Each number is 500 + 50 x the weight over the matrix's rms, rounded and kept within 0 to 999. Layers, rows and columns count from 0. Numbers have three digits each.

# gate: layer 2 MLP gate, 832x320, rms 0.149, rows 722-776, columns 80-159
# up: layer 2 MLP up, 832x320, rms 0.151, rows 722-775, columns 80-159
# down: layer 2 MLP down (transposed), 832x320, rms 0.134, rows 722-775, columns 80-159
gate722:517570544454503544489450510533500526448422482458460495452519476550532506526421545464464454463505526403433438520463459516493469479577509532473455585559535530522551585486440497467406516560555557471494555530539376516547516421515471544433502494
up722:510432379504488505430531501580495507438527391437538447398476517473472512535481514560526569552530503543394556562486488454535507490481527622489495526488573548578502473513501377580536548461476486548532509580508453522496535516536507552454505429
down722:553502430501469514540535464476488463422466486572398519422514480435536471477507613363528460483479503485461495437485486432455527526496504435516439416583526448507470515504473407520467467553547366577449450627348434548548611482596596476356468492
gate723:510399515437486536478529542517448555500527417548501475399519454501488532471489490406534399538453534521457416498465528502475506530589493484503507457527566435528445459476498504476480491492606447495540481456539520446484438571481481479449441470
up723:523512517507578544512505538611480546463551405537560556514456437413503616522517450583553465507494519550434427467439536506522546448513466467541524508493482490485493491448478461612419496433530556368426471572504446481558494508460463665463427496
down723:483525543467505492488511531418603561498536534545450472502503439554532582489521521552543419514485621501514450495444541395538431438541525537570445447468538536476411565535501519506568522448536439623495463426447532474466564445496474500488429519
gate724:449535483552598447543527501456534562515553600448632493415520484477412497517486501528479551542497498520435411490584462606474538486480521483488427477466520578403493501458523485555533587490485492481479497480528522533534513546489595514507485532
up724:483440455551528524478487523514514437452524527519489503524512500454498454485461401523480433543464542586449575471514470505525555538465475530473500471568564385524497492551548476622571570524511447507423459546501489507506501500527558479658493594
down724:490515480499455508541456417507550620505577490514450498521562468504590581457527495472525457625501449455562486483471503512589486469585576521552444488418498574507478538458478546409461480348572517407479553490585490485401452446506562450549534403
gate725:598468566515390516537505539496471547393480546521475487559441549479503441509610535489581462493464475595620575527523584400563528538459521421431534466473476591531402437490466494502501468479483570508464591492498504508437432490512531432520492547
up725:422473572571486537490511464495513454501539502505530525414500542451437422436485448446541501492519417471573477573598454592432492592491495552520472520446516496474482465577434491396614512512487463543482458454491496483504493571545547486457547541
down725:552444526513495482456532540508494518490512497546476508514584513516586537464551497480447523485483409457501385438451595523509507557564548475512523503453472465419566472585510608557578470578599474530477575461482446502496420487421505578459629424
gate726:430471563439454539460364535564559468585476566550562493501621451565454559540460484392564643453536473500365498518448526518562484655554548480548450462439511481484475383581385445496511407465527485419463514536348477558498497502455417497459509562
up726:476514463511539518429469536567466498421506437414519500516484487564406530535544514524462520466523552595560446448562502493497537552482447479496448549504427454559537409533483552475486586462530527501530415525606396532527601416557556570426553383
down726:552519508525554441582457447491476443477571479405439452540471459522606535538521549596448545503478434535516463530517558611496493464489502549516519461417506493504441554465508373574492490560570533568605572576551517421510623447478533515473491438
gate727:501423421545479477492433412619508529514589544549458411414504576421510483401572448456556586489608569576407471529508552522408482543525537506491451478576428495520471534449516410414495392567545486467550397437428522505471484399508493478467482559
up727:457481574500530508581482514466552406517504525468507408507432583539547515555406457527522559589507459538505517457424420483491535563473528541530445507517526574500481500518499508438500481478467474457571528496499509459493580419453516507471505534
down727:591534512488569465420482483540585568593450462469541456541497453466462533497455426369414545490532521526531514604437526599614529521535494493472531469560438474559436437495503586558477534465550408556513554433447466368547536485453460524551517538
gate728:536609448476541527571512446474410528468609516559460524532431558507457564589514498439610531533478574469472495412445526455494496552449528500603483387447484455487504516490371437547476573457499580524502533442462423437464462566519564494505512545
up728:459483537489515490465467487481566496516524470550457433445485485481578495535544498479564625479489465510506486537449530532527350549607474520500565566469387537472419520398574508611570500571476530497393497432515489447443581540554525466604456518
down728:467363507464538520491450467513512433409449428441469437441481478482509429514533429610512625551444592607542489567520579544535549440589517580474530558560498470552567486537581479541480525454485431543466429515504517441486541414547496424491480540
gate729:457434510540500449560471559473470581554429454493386511540584467532547553439585481521523481460383466464515463594495552566505552449566491575520435489519506484492588591513434570479481414470534549543619421415429421653488400594516547406501499464
up729:574456518478501558448536461495549498487491462534523540469471491493521437483482525476470507461560578526488508545529498475453441586482562451530548507427429438502487502494474391507522498619471511556495592462546563572477412481572470532448404457
down729:622595437479540562527454477477548546523517472447543539559471499551495489559507511497425536559536473561574486490500419530456449469536508478534474449526563496444496500564523543531468509455513575518566517492560509462618531506426527535479491490
gate730:502502451474528435433509506458612540507511590413485436485552509420447437587437492473526572498492483451496625525489551473485553397480545515550498554591463591503468446466507464573436442538500500504535570510564552492535463603469484459471431462
up730:553501457495537555552531436455435514457603505575512463536493494561468499538478513494477518505521515469444470473537558503583437478519530533493439485534505524512541447459416550481552422428534452583551548541491480445492539537529503521509491526
down730:486491475541527459496605438467521550526571489402570546478522514489404510593456462479537596536465486440473498529523458409535468473568478494419559533577552469475509558458541603499528543491553453469557569452495488497524504568491420473460504488
gate731:498591543504477450476401511539570547476401456493467528469473392509439464483516544568447524494459472489500519562495535569449519461524464536498550488529616553565619512492484500455522527517415564478538495533539530540559572522480570516457513517
up731:529494538512508496463520492364457474493445490514519412502547491546516442463499549494580493579499452445449525516529606553459476532510524607500496558398500442586442573442532469584508498432487542477539466550554535495492473482520529554457518541
down731:494606605506478529534586515545554559499533493529479417462527563502576524470397464470432486487502449371515462486525573458466605469519462455483455523455543480537535498422478432423474478505575655511501504503552508573549529455482464431579491534
gate732:505445450562562544540495522455481497443479501520523538470553451530501500396506500542508483421530540429504446396493546490443440549612514509408529515516504461523539460433474492510466565522438586574522451565455476523543560615502460550490483451
up732:527489528495513457489467477442495453524495539603537489541439499436437506538457477608531500600456526413467519507563556507581648466523519513444563505401559440521521479404645501438526430532529498557519472533468500508549517517471517480543516549
down732:561473389589566566538486486398454547421537524629583501464515404478454584469487603532489500554519512324388397527539545511515567411548475554508464427559545521448495431475519484511568469565511476469441568588512484556554519486482459480538478508
gate733:579447556462548529353540471497570503517427402471534498525528447566504511489513574470605453483503529506529540664524510438420570470548550540495514522505490515532537599394465435482461499473512543445454507456444525581539447518534419409485460489
up733:538508476463504422558489539492504577484564465541475467512528459474468461416503517478578479512510489488509572490590493537447489569536506486458558499463483538457464383497547479532506500478538512567494533485474523496476462439452602509567569571
down733:563535598501462482520569507537476538481513464476532492574430489458485554499510563525488409452535512499541503484547431549488500534463498498552514409521630581516551503504465439480510540504491515493471506419506456468562637518551616492516504405
gate734:485397447536432421443422526477487457488394490479582500506467514454470517515473482486466447470555581565507506452543539484522550378511413529562405484557540504516547441480528466505542529545553562480537519489507585511495478500450608431481488509
up734:503511487467498414454556485441479570591441518501549483500460482521502408524504494532457521450421506561472492406520537526548434497484525472563537504565546501509518485466450503562470456486491424572517518570427461439516468511521498550419498506
down734:422481535526525426477491538485546447515450566431508523542461508569516524431515607461421473408485520587573529592515639525502508482501465525493560489536485474500514447465533443591507511482581519475490513552545488527494484525485533461478522438
gate735:398497528502518494602540522506476435558507427470483536476484410531571513436510498519501577561591441518504446488494432509407547535486496534498461477447496524545576514557455489479516564536555498539450562415471491542512475484498519505498513517
up735:480423423414523492538537502452460524531521557421434488430494514498526432466511556449486526526561471457517400553547531426568609555468569461527414461502449506495471455522500528547438530426442548493537440520518547501494451477466463496534507525
down735:536436485448493524597543545511496561462445494539472531455438526484494495393471497511457503478536506495513495446457468521416508442461579489512520454536435566553515576572459542461488571518473489469517333500470520530485412503521487481452522562
gate736:498482428435591561535586566374589530550453436531568527601572548516561509476517493561555456540542484511535428584515458467437519467484538527560553433540489453518396508476474460455570477553437450510488481411535459541523504469557393574491518427
up736:459503500399526532475449534486430445476512560525526455438562495511563419482496506547472438530496564481556458504460469521553520426502411495424540542513533457588524454483492478488483396512428533498467511571502567438506521589404485461542484493
down736:537534510459490496445451474483485484561492530477525479494437504469523464529458567509501505553515551474402467459489533573508463498492489487497513501497542512579487480472366437587508487539452510506451450486521566538450536578537516445576485485
gate737:478445527487502618599523460491527410421525433512419489474504559514435472494501435425520464469550527489573406560475477461465557491449561506450537485546540473494518516520459448468510584444395538395490491513484508519600496469593548457509498504
up737:637437517532408545529477449515447399545493559502494495462541530492588566497583409503500521503505479561524434491505521493524576534491448514530396500453526501440458500514617468491510440485467549527405554551494502445550430566593598475439453455
down737:503461540460439554541582497473506325469469527540494374514456499488441566459476414574445514492486448485446430460514534471361503464476428458537476482606578620535440526543629441475491523586604486479536517550423546494577422569504449399490419490
gate738:387483543486510546515450502467551436535558550551546548505475549570470496469456633518486426519534445465547536509486471529554422579489480447487451503464578554553464479517444485572507422531524428549578594509567552632571523467405585474453541568
up738:480489570458525354548591520588342499472486472416554503433511490539430462409449593522497537450413607564589502511444567598463535517403416534513510431467533533459451440480444553476417511547458553477523504522500566516517478427622547483454569444
down738:431480482503500534496504450511504444416583470422483563501428439379471556424585452459497530549485413483525522560563490491514513572487523448499522557545490461428496482567563508475476546477543459524513424486437491475480540519473371426530475570
gate739:471502528377506508455493543497467431570417591490560495509519544381523438433550492413518537422502488508546533490490474491410447506440523549480508513451518589448499477472532592516501451585489502503472578549463488514555448506532528529461436496
up739:494494456409478455502518528545426566641464558503486521409544502574526590469442496560518438473558506488494460464553524486458569482455465549461528524499444483544430522469491520568558483588540657390439437536501507519551444470506558451472419609
down739:579505541519505521544542509511566538498492507515496439491527570452543563476534496509494450532518457414518564452549505526489604562481517514516459468529515468473583519503530531527519570506486538539570587541591604583485577430557526588509612515
gate740:508477525435428470511399533440557519522485576562534458427455475488493495508544489469502446597405528451530487579472509478578423451541571450537480512577591445435475397518442452492511469504411574532497548490522563426521565595353407558540410579
up740:495459493414538527611567528613560470515542533553540431478532551438477480530598455500475485520483499481458485500572497480459526536528464485454420513503532527489541562511527485562451514532347592513456563410490521422494527563518428512578474535
down740:530414573497490472528469516490551461517524528531531482471463559508518523495556451437558451522462497419414465395444504505461457510444399528440516544524498544492445454478486561463437444487473480436530415502456516490467518585487472508454528607
gate741:523532558445513481510480492486454407523523441503523472519526495490496450501475531459528397439538530484537404470485514464467491545522503475520442475457576545412553572514497550567477524490433509452525462548521526606511615386458472458409554497
up741:414486506589496570552561536441534398475556591466465604510555414439553539368417508451502427437523514466511514483530539574537482484468515536476554489565626520554458572494471498538521516503481435438406512422516548583435556535429386477549584566
down741:462531541469495532526423547433438552548531555493422489372440557528355462480465596400537430454616543588554558440500495542509467473562539517461457429544583545461545494558491565464390567576506559557467451525319547533608510519532530503456492575
gate742:564519491538497496534452502441519564495507491502429458434426447446481430521402475466507516494474477525528414459523596412447484532535465508491487647530438538595457513486519457451625391431444496528431501523560426421533533580473495541574479475
up742:515494516551458382623531430438463514562502466542515507572486543528408485501521459495461587555432462542450494550558520446495519499511468519572517424569444532499497469493434506543559525562589529443511526542569409501496486505494321553506468489
down742:426450516528510592541519465463607515525517558412522448481526540490608580460523445541406513485583481522566494477509441458409566566534530508552404517494516578541476458455467526494498539513587467474426471448524549464409567395532402507477489521
gate743:467573488532458487413542574462461448506558505409540520401499518422599424451464520541452519583464410514401516597608442488379534514533441611526476586519429559617544510530488507554536506486464586536537511501460519446517468527631415398519531435
up743:471491496568575546526558485380507399532507461494441492474512490532497495498503551473563565571469520481527526628585508509514539514510425537544497452565410553476447533478570446471534494488495501475506554445582496436557477504522508355534490635
down743:505403497519530478512477492469455514453460552392495523464438400516417562448552460511480507546447545456475451530571530543507488451510460475499598428498488475477530540457511431502531541447492408518475531474477528482487439560582436428563555411
gate744:457460505581483620511521511526564502474481489564601456549499465479404401540423515599450505426436593520568459518572429564450563504472519486437425524554445486523503566522528479439523435470548509511497513445561472444591473462521495487492459461
up744:451526531542526542602544478556481479485433474502596520443428598510589487619507465547482511509490439524575550482427436541527400527505491535480439526529424478585415522509557445444536396432551471476500471533458561541479520480469615401468480480
down744:521409435556521521459537461517439519510428473458511517463556563511635558485464502500537510458532518535453611411501513456572457451468440475473454436486556479481391567545563455430521476443457439521470528523605481558456491521466371461498534488
gate745:524547557507501508450436509457528467571469581485473425604496460519481468432546413441446434429545580485419496565444485452482473521555516524535515491524551438499498424420461474456500548555556511558580535491545454540519521494393491519470528546
up745:486519403519459458478615438532485477480514372496456559484459457543480455502424554490518536569407526505546449444574606484473530519432534471531469454533579587512482495570481586468481513489496482503492500567470539505550495649453460459504446554
down745:518473490505501442519495488521440502477464420562454568578568443480540516436489502516494604468479497525532443445506568475443555538485533490489569406459572432544530421433589536441461438583551461476501545501518543538452513550575529500537445511
gate746:522482494511480430451510439409520517454471502438436499565492520470534423404515466523488488498468568522514504481568467547608463527483577467488560515529523431510596487492489496443495567581516504496516482485469507487490476571455599517522587545
up746:448538509466470536581513471455477496537436450505483449508489517506520497498495515428510458421599502447501464502401522520470475622454545460529446536513432478444434412573509481452516521520539534491506514510524446538491457458536439468523457523
down746:473525485532430537491502419479528445581476540458468451505529556510486467387487401464439440509414528602514543527553464423501579459450626448462437485489419515520557517535579426514432482572488560459495509489571493472473510478463524472510520525
gate747:510573554475479466455533552544471537469475517460478469509508522382504577538517540533354541497507467525478513489482529406559501481550533425514579444495487503448538477535413523544545565523497526506560452509536490497525417492514519512539420574
up747:458529487601531502563484483479493511492520473519524421380543469571571510505507522499536557493519532514505482551559522533425453498375496418472523559442485517525515559517491588533520440542460531493451519486464438512522427490425481443488577430
down747:591501505470500528463501591429523546504578521526465513559495447507480563547425534465508462550492518503503475574466560549477510557505510523417467500496528504467460458592569463533449461541449512481407571542519561474440474427531480512537399469
gate748:420590450522461497509530498481477395515595586503513512375437434460504442478572518516479419483525632521469544543482491526542494539497519453517550537504472443489577595462450460458491414519562459551556571469501425479444497490542517496465524457
up748:414496460581455496390512372453565485458568592543561528502439476520534461514458376499516570484622521559491453574463595496416548469626549546538432495461531489523506503540450496467467492471471500486501468383610538522527523434512534484506576506
down748:548414534467497478346515524471485495491506521442516598529467501516590452528571455560467541584492435560531583462428507521502557407566392500480590487436455500538528547539530492509543474488527451513389450461576437363446437504351573519547556485
gate749:508504494527437509568456455402482503497516611529612494550482514469541465577563538512483545456468453524447592467515484470420485434501453529569470500453392538553454555525494533504405548563465446527464558448436519484610528459516499610456384444
up749:439543471407514428445516480494431409499412425488553517433549484511474460541505486574561402454481471447530361474550551438524496537480504426568535506501531464576448421586474468479575514513418530502409417599562509574516464464453480630544530512
down749:539469523439501504460560498529400547487525493472549436483529483466554488450551474548610464525379527554546499522495553444504544584444518517551523528558518459505459443484485378504506495483458524496488480510533469498530558415532436480481552508
gate750:460439587536453530533481505430522431446437556444497491535609455398508572583594429539564433417450424503551602468378480510455495456469627382526470508517482558502487471463488454541439350554464435525427537575445452536570556488505434469499430530
up750:522488557414521485546416481522499468510466586532529530494531500525446385456528465532463533498513502527495521463522576583520460422445520521532450553476583464449554487436518460590574490508524529536476559549466525484405529420539543528517468489
down750:551500485523494416428457393529526426428426548506461545592434469446449503558522460438460385545357552390491565542506605557450474424447531416464563551594501504472533498507495500546505470455458474508521481470475436498489510427477411468517562511
gate751:578512499466588461520489460522490526475527523475511483490523532496514558526435509497420445498580528452547606593475521505521479470463560443546439467472532411448491581459487564513498531506436477529517532442558466518558456502410495479454487501
up751:526493649547547447512535404496546528533526478587546468387506448521424548592483603478535466408531492490489540477598483485480494490499483560503496488525560508534417439472479513484603457570513561536515538522476535483483545500475536508572448525
down751:487500466436564382522584446341455435469525545481468551477490648483578512537437525571560439489511459490513467570440461680536507547570473507479550525519499499568537567421466617525493609505471507485389472496467495512476568444537486550492450538
gate752:571451517428566505529486516513377446487493522497472480519532454388531492551506498486508489528375545443436460477545610406449453482488558515402519447471455491554525570534522555496500571539613502492471645451375483527439583498400475462503465543
up752:508572440558521428506451484524522475493461446506505346483653533558477475467463523441478552566546547460531531460479488538524462465455457434534477533463485526464532487528539484458477509555474489559523395525543522442503502495486491548436441465
down752:502469447343574423529506476442455437591552563470452493434479485521489473464544463400461568587568511572447412503554514464549555564470489460514521493503485443591460448565451468490502520508524433451440521522607462489493570507508392497461401498
gate753:551443485575491482523505530436507461526495472433482525454518511533408526437510415565610526460504566517620559565526470468505476541459491525508465612507460432453498419513556581426501481481507546483494536513484479424418483336375447471579593465
up753:486444514505432516495571607418457501447464481569424427503510490517521498507513547424586410545547440415448472458508529527465500403515436496553377553527448468487442405489514539505397465548524520542481525484464485467486515476519578553516476424
down753:544484428587457507450521515482530551471513462377519440490599481375467511478543488538514506537495530512543526481515548514533517523422552538501518449481497503466460520545492450542474534532481493482471540515473405485568587467511435489528538436
gate754:544608478498439457578484530497495614503458564492530513525596509531506586455507515561583546558413548478513475557503514440455572532507477504536427465483496479454448489454548494550449467542391553460531495549482423524468493526500484507514536530
up754:560507481430575462485472375546513424434451479585516485618490662467563451497492562451522402409465470536440453515490534542542334475538548484474533543569523470452474528451517516441490517557554496507476531467539462455521545458539572512616545545
down754:444573537430442505511541492468470508491446549508519550563589516545491462526525530443536471489502504515510512417560471516536542545480443491434526512538447508478524538454539492537542468557366488525489494515535518519548586477503473503482511519
gate755:453423458497459504423469463588533495545492354503509460522494474489477524506516559450472472490550483501555517487508511486543500486445473495448479384579479489461503496493442569533407507484567583429433481516565536533586504528490566519542479541
up755:540607469446501428503529560556432499438382589538520507521451505495549500539513612484493568480485609515500432536477507580502499577563484523553448482506553407513516466407477467466513544503544536529532448475456563420536483425541481412474470493
down755:535496464582504524527544414414401532483495508476538515496500512483522483479524528540502578571594525500543526506389533625601488554530500597513406507529463427541497514428416520447505389466511505461570561549464526564438578466509478476515684586
gate756:412466516529589539519454565427545424570544487453500487532589479421449547542576565596432495488542514469447520543470515514426538455499467525363421469564440514524453490479469448524527448497587532472439576499499505519480485517448487487508490462
up756:579580489427512471486426473513463554521530448541430350522426489468473454453464455464457524465376508506492495519449530563534500578537561469508514544499462507561479525498511520503486467578435433564469490452488474431555497457511532468474473461
down756:527450493562531505457526427398489568547468479487498537514485515426501465471420475433485598438518521463488593448437537476509468416558420531544492548631515540547460538480437450457543483444548478426479577406532468501548557486506438474444453481
gate757:453422488577528483420512465478436615578467539525558528484497584526519487588509448580514309543600509457528532555482487488581559507516576465451488509478454504541576480581475424624512547501454533384470465487538455494498646544471517446477510534
up757:510461501431415464468446550514501465537520527435581410631569473528506452496468450646522511501466574526523425508549487581421507481507403476519542539402582506496569494496473542548493546478457424512582506544527444469530489474594425549595527439
down757:474407552484491481523593571487447571555542527536484543530495489549545513432485426633547492592522534401587504507520472534413513522513488518496539415468550482454510528550554479495570535494480487520494489496639537544468487543494502561509467414
gate758:531519568545427526461576415568523498450465511478463529550514475491391497444427424489484515522437613527471490520432593518449531395551597481511512388492596489519499535523466445463425551452564461467476391535501426471513507416427466401497449541
up758:534534412358437537548533484566490566571460461546471536533476516557431572597575527580549425442487490522449552492553530519549592542537509538490444574569396521561525520391567596453536550487494440469595532482496608603409538472588589572467460499
down758:505514507508391454523487455545497469525483490518505484459609431369490506466459410448445463539544508538441557502412544579494486547530519438490519455514550528557558485549486362467470479502429489470491444490534476443532420458538550436516503490
gate759:483492550473514458476530435374451502524497590537456582525489538536531468480496415473546506478500574536483551518434491498399447464597532482492552443507509453535534451443536487489517579468490567430493473519512503535460527545452485591522482497
up759:583545467499466493462495540595516525498495523486621513535467514476522428525541508499504510618480475451463499498486503518525521527564496456515465496475632534485468412474487524492490460538530536512498526485483498552573523534507509448473530498
down759:625591527421407474483493567457529487502552603460598438494515548515478528527546551509524560582543424585533501546517364424538610550428479455432482522601511500557528506485450499545516486532512536492516512546500491445570518556568568564405552428
gate760:463528474514470510491571490474430407557500476480453466425520511479555515498435466458530508491566560418514504567414524488493529520614455533487425489527563464472507499436531501531497503512521566483469516530520495525565444490426439568530453540
up760:474435536476540470479473467474511483542460489583509445537565457528501489515527465524476481483472518440500471488478578501558489595521494562448532514500582532499573455461601550524448419433503488546525498428573437474547461558429544552533462514
down760:511505450509448533502453461534515528448553471479520441529523471497515509477515442516546490523556519447476500520583481458459538492471464511503554481537517453487518498450444540492530459428512523595568612429500477452508573483550542550521423520
gate761:436477514443494405432447382484531457464560560559455548543537558432450492486548581528505434531422585539505547518490526498533518462466376509492551566560491503590518522489490478535463475479499476543471455554506443521475484495605538509447512565
up761:521472471552440497633453482523590504512515474520453555566472559493573452477563463497473480571504511528419413445525443556462539498513527511467473513477417405428455476558419457486596390550504580455594527423441514434520495590510432480496471476
down761:557472571535521525341465529561538538414444500528414455384447493532497475428447436482451528529489447535498564456460582415463506540463554565539463448537475589504450492536575506426533557471516514465598491492426489533502518538512484477527555518
gate762:555488381576389584432516477473497510379571546517450454636507420386449703506394395465583491473434548476564521503413379389524530589598504469492495514566520354565526500482496491440514539506398546569536466566518529500541464496531582490534397485
up762:592530378570438544452428421515471469426465557475499530594530456511500590519506408569588486461434472349520466443476386411515578477534508411524472594431496464444483557455469435413505448427516602538468416535533435477526425500549523492473455564
down762:573561510496434538589545546469520566565535502458468431553491582488431468430482492530567425535458489442500504474428499481584541468470554483579552535440422489529497493529438494488547595470522603452453452517486450475503424463554498464471514497
gate763:429494465591558537494501518518520408546536494524488513496554512532537555501550512527395632485582508580542469493590474567378473449566536500411459468508464482378483557536419568558554586486521592513531407402583444501442446372461437549473509522
up763:493399504517569462422516456491522481429506512486531536487467534461570477543538516528497527538521474470508449578503522494568451509489441553407514524531485479503424380510571569415489527565476472464390609562442566473526401479490451473504514532
down763:508427490429569394506536519589521507425515498475522552420430437473571539496531472489543525465504531419548503515482456556508518555454443530454470625514538535458463480564523523494485430382494381429403593504541499508518516451471440557504548591
gate764:507541499596414488558508530526494597531499453470543566515429474473511486479365550457462451536517468526478507428519585455512448500502432557543425571572519576448478515403600540498418433553548505427398453520559446500513460505511577490459423520
up764:395490480509510472555496507533521523512536480461553471442587527491594516553505585511448523540483571427530463503505490535508489508544530427535527463506491538455504567521531476460546549485507426508485529409485538524378482510507601573495532493
down764:486483540489468431617513506496501451536458461507441587475519535511575481436557433437554524541431469525517430541482565493551383442595552563450485543452603470526459493464530489486514449497501566544415453511505450419512454493527487470430392523
gate765:461426524542524535508550431504540407532514521426517475553579481486523486541454558521524538448449410581526478421498611523407515566498434488498512440420469486579566469496436473545463426525534442498490401482437576511610532422510485447492471557
up765:555471511504450396515571495524507472478451463466587571521435497505475466448379540496480536468481481496421497513497482527476476433542504518467535539543482458533552555513562520516470513429465549539423435504483581426515463570458465504518478550
down765:576514478581486457554492555502433608408453488664494583565476526615537364564466551485471510480501555510579453464538454584450503466488482454411527546531482528466481556564523491531460550549548462458478495586569498468458515445506472522502489534
gate766:455519563603510500557533509517473495525512519501538519410498477491559582520524503490482510534539555492477515470631518550472590470535537461405562487513460476567558495561507503488536463410518510479570489513483574618506545500498444473507542468
up766:475476530524526443515497512555486450518553550593499469477549515365563514523539540563530503489554539481455541519609499461501533543489443521458492480407525469512553429521418472462568420482558508432484526372470596548500527501468443507629496521
down766:544532568426539344591526614611518363533537501511457543466502535530590526465474475530526547418478506472451487565467581560485405451458468506527509513557519398525458517382399527585516562472593517482566485484591467466503520522541518487470500389
gate767:510528531540552490449561574478530406581569463484519461532457591450544427496518529500536397499559561629504503528485522535514444432412507468603542541494488512472505458509466531441519476433501441457482468471446438510486496580467428401404554434
up767:423516436508470583560526445500575540492530581465565458442452593568538491423485442486502494472481542514492514450566433564574462576575433457525571519515493413498549424538492550467515506450547502458575523522538407472471459575429449489482543471
down767:378537564512576465562528581511513453562540539530497472465447563491381502525494484489469535433482564423494625485601450574397426522480491484442462537551384545428532525517538455547544551521530533442546537450487538526517505596581439539501499528
gate768:520494513499559487391493439447442514515503538542460565517481521444534473466510421459510535549562527482406494421493406466518432547511551517517465406482455480481490564442442427534502519452535489586461570521498463593512449560515521526539402597
up768:459538566507605513498433479493558511387472544413448518494513558546502508509462516479518458497522540594512514497523537507492587575501533500528621497548495513462496543450469466438464458505494530435496512559587558514514474485462495561467415448
down768:503508453511494496561482464533482485485492446517484481503467532580554475457504570520527505527483422592486500454566426522459504472509485448420508545493445506486517445500407575434404437436473491444539469495550593447470441492475526426482443438
gate769:446450510586558492540549480494531471468530517472472471547352477453517554444462538425433526448509474560571529514469477516426558572518579471484481496485482455473457492442545447545545521435621462516524618494517486568520467410464484485549431521
up769:532495553492502479539494492486532439469523454472497495550526502523503526535456556522514440444416532610489440519552544531559493483564498479628446510504481448498591462449361481566515467528530495475512430542425508440517529545491483452484558491
down769:410482559468485492496526555563440494516510488529389508538492412472504476493551410538504547425514497419591567464586429490492497522392513505398534535438417447434545497473522515442533532460445517497543456497520552550492470529464489609538445524
gate770:370497565503460565483522630460545396464428418499529518501594425478522548528547463449488455523498466487504568483539516510504555515492556487557516474493591478545539494542463527543441492513456493427505577473502509489589510548441476448518426501
up770:528436477499508525463486545562437484549441409464456468508491451500491444531553428438522481530559440521483497515571527558423586507456551441447541506446441539502452546551488430516486535505529453518576470502428653468525586482555513492531485472
down770:540462443545527518484504456444636523416458524506555541462475451484529484459419516532393490436485570490565489543472518504456406492504459573539468530495539588512492500487528535550521465504490466551483442490463466557377544449550469414453563538
gate771:490479441548450476509460559580410453554480487499516581456584506421556443496568478442573479511510439512540577508520556532485531505423511571459563455454490453523519510555446488494563499460555554628534582405462553551531466490519604487498529472
up771:512543453552360489484481550514499439494494522502596510506505467454539511365522475493519542507593419495477422425521430529509529519511454494494531516387511431489505603519423553460498530475489476550512552437534493528491451510555516541474453540
down771:498481507493447480562492496484582499488519460443529621495481528577512547494467495469486549509500576487549444543477572438530534536520464527497623496491518473388379522519609557498598515458564422531478475588500463386478434484525577474463503457
gate772:534484540508534567550463529463463421520503480503468514467449497393528513475556445474492441467507569439541542399510497487444473495481492466469548505511522545434533511510425476576522480482532473542511522598525431493457486487506609545384564474
up772:497450435510508462464423485538596551411511386532481466548576529434517553506463485535460473494487497456550495463599549490553484508534393587546455473545491590505479449493549500525536454542473510459506487452463500458519469487511498497524527383
down772:516552470530579490428456520454478566554558472318496526513562540511542462474461515517495534528511478508449470567505524598473406596513448515512432452515477480501474413471557557517506518497500506584502596524460467453573469548493486574550544523
gate773:479532592475561549531476503476518539544582583535555522550480552453542546479537517542496547425456439532453461453525478452545462392402528526518482513541479491600516540501473563558552510431491475480491506489406470469503430557538403522490506464
up773:569476446595533507457465541485550394444588463521536537533474516524439519510334489447592547471492477503577471416411476400480475567525545466509522500440548514452466616548471444511640476498491559498476479594514424426402529514459573377443546562
down773:515510409478428542437502493477438545528560424504512410485489496475490380502520438434464471417511484516572514657501505487472460587527508502558487561437447536538477531505526538500495436505484519480522411495502546448443516477551585587500463456
gate774:491516451468550486452503506560436422458509489532621491472558506520525468507551467472480563514517523511576481396492487505410482448524586508495518522560564442564557534492483573450566596525506484506484398504410494480497562460539432565466439481
up774:461500466492470538519466546553439549483396496445592440436532525476586464495441445459578580538472580542497500511471442484504443500477546541592499459469471485455410552515558454439436529588498526537485425506417555509555480522515422512449513573
down774:475523491444523476566575486531446443457585384516515548452511492546487461460417477430484464450496517444469436557485451463507515450581464495509574523507478496491498409553491521540530407554572513478621465439474472440475521561522490477475488424
gate775:570492523556446560433465433461392475465496499526571515507437499476575546554492541474490524473473488521366505518433446436526527525466485435455568470496493509534580496498490572417450483564562500486454560518520522482510528571494485509447563540
up775:424536501421516488458415516475507463439500565563517545413410500536475502542531511426575525357515455518480442490453511568494444550575567539527534517549420587496442586528472520552466426491424539511442466371541531461537481437555458470498594570
down775:454471514510497543438530459454569462506538510372582466533576444491445584545462417523414465496516444479450541469580467528487413506380466523564454459455487515530475465434533519420494514478425485547544451519432575470546516583465493485461585474
gate776:482598524555474519368443427530494521417512545659500421490582503545549596489474461478508506490546451438593460486529602493478573513500515473418453482515451451501538573510403437422510514483545433481478482578544525580492369434525512426491462464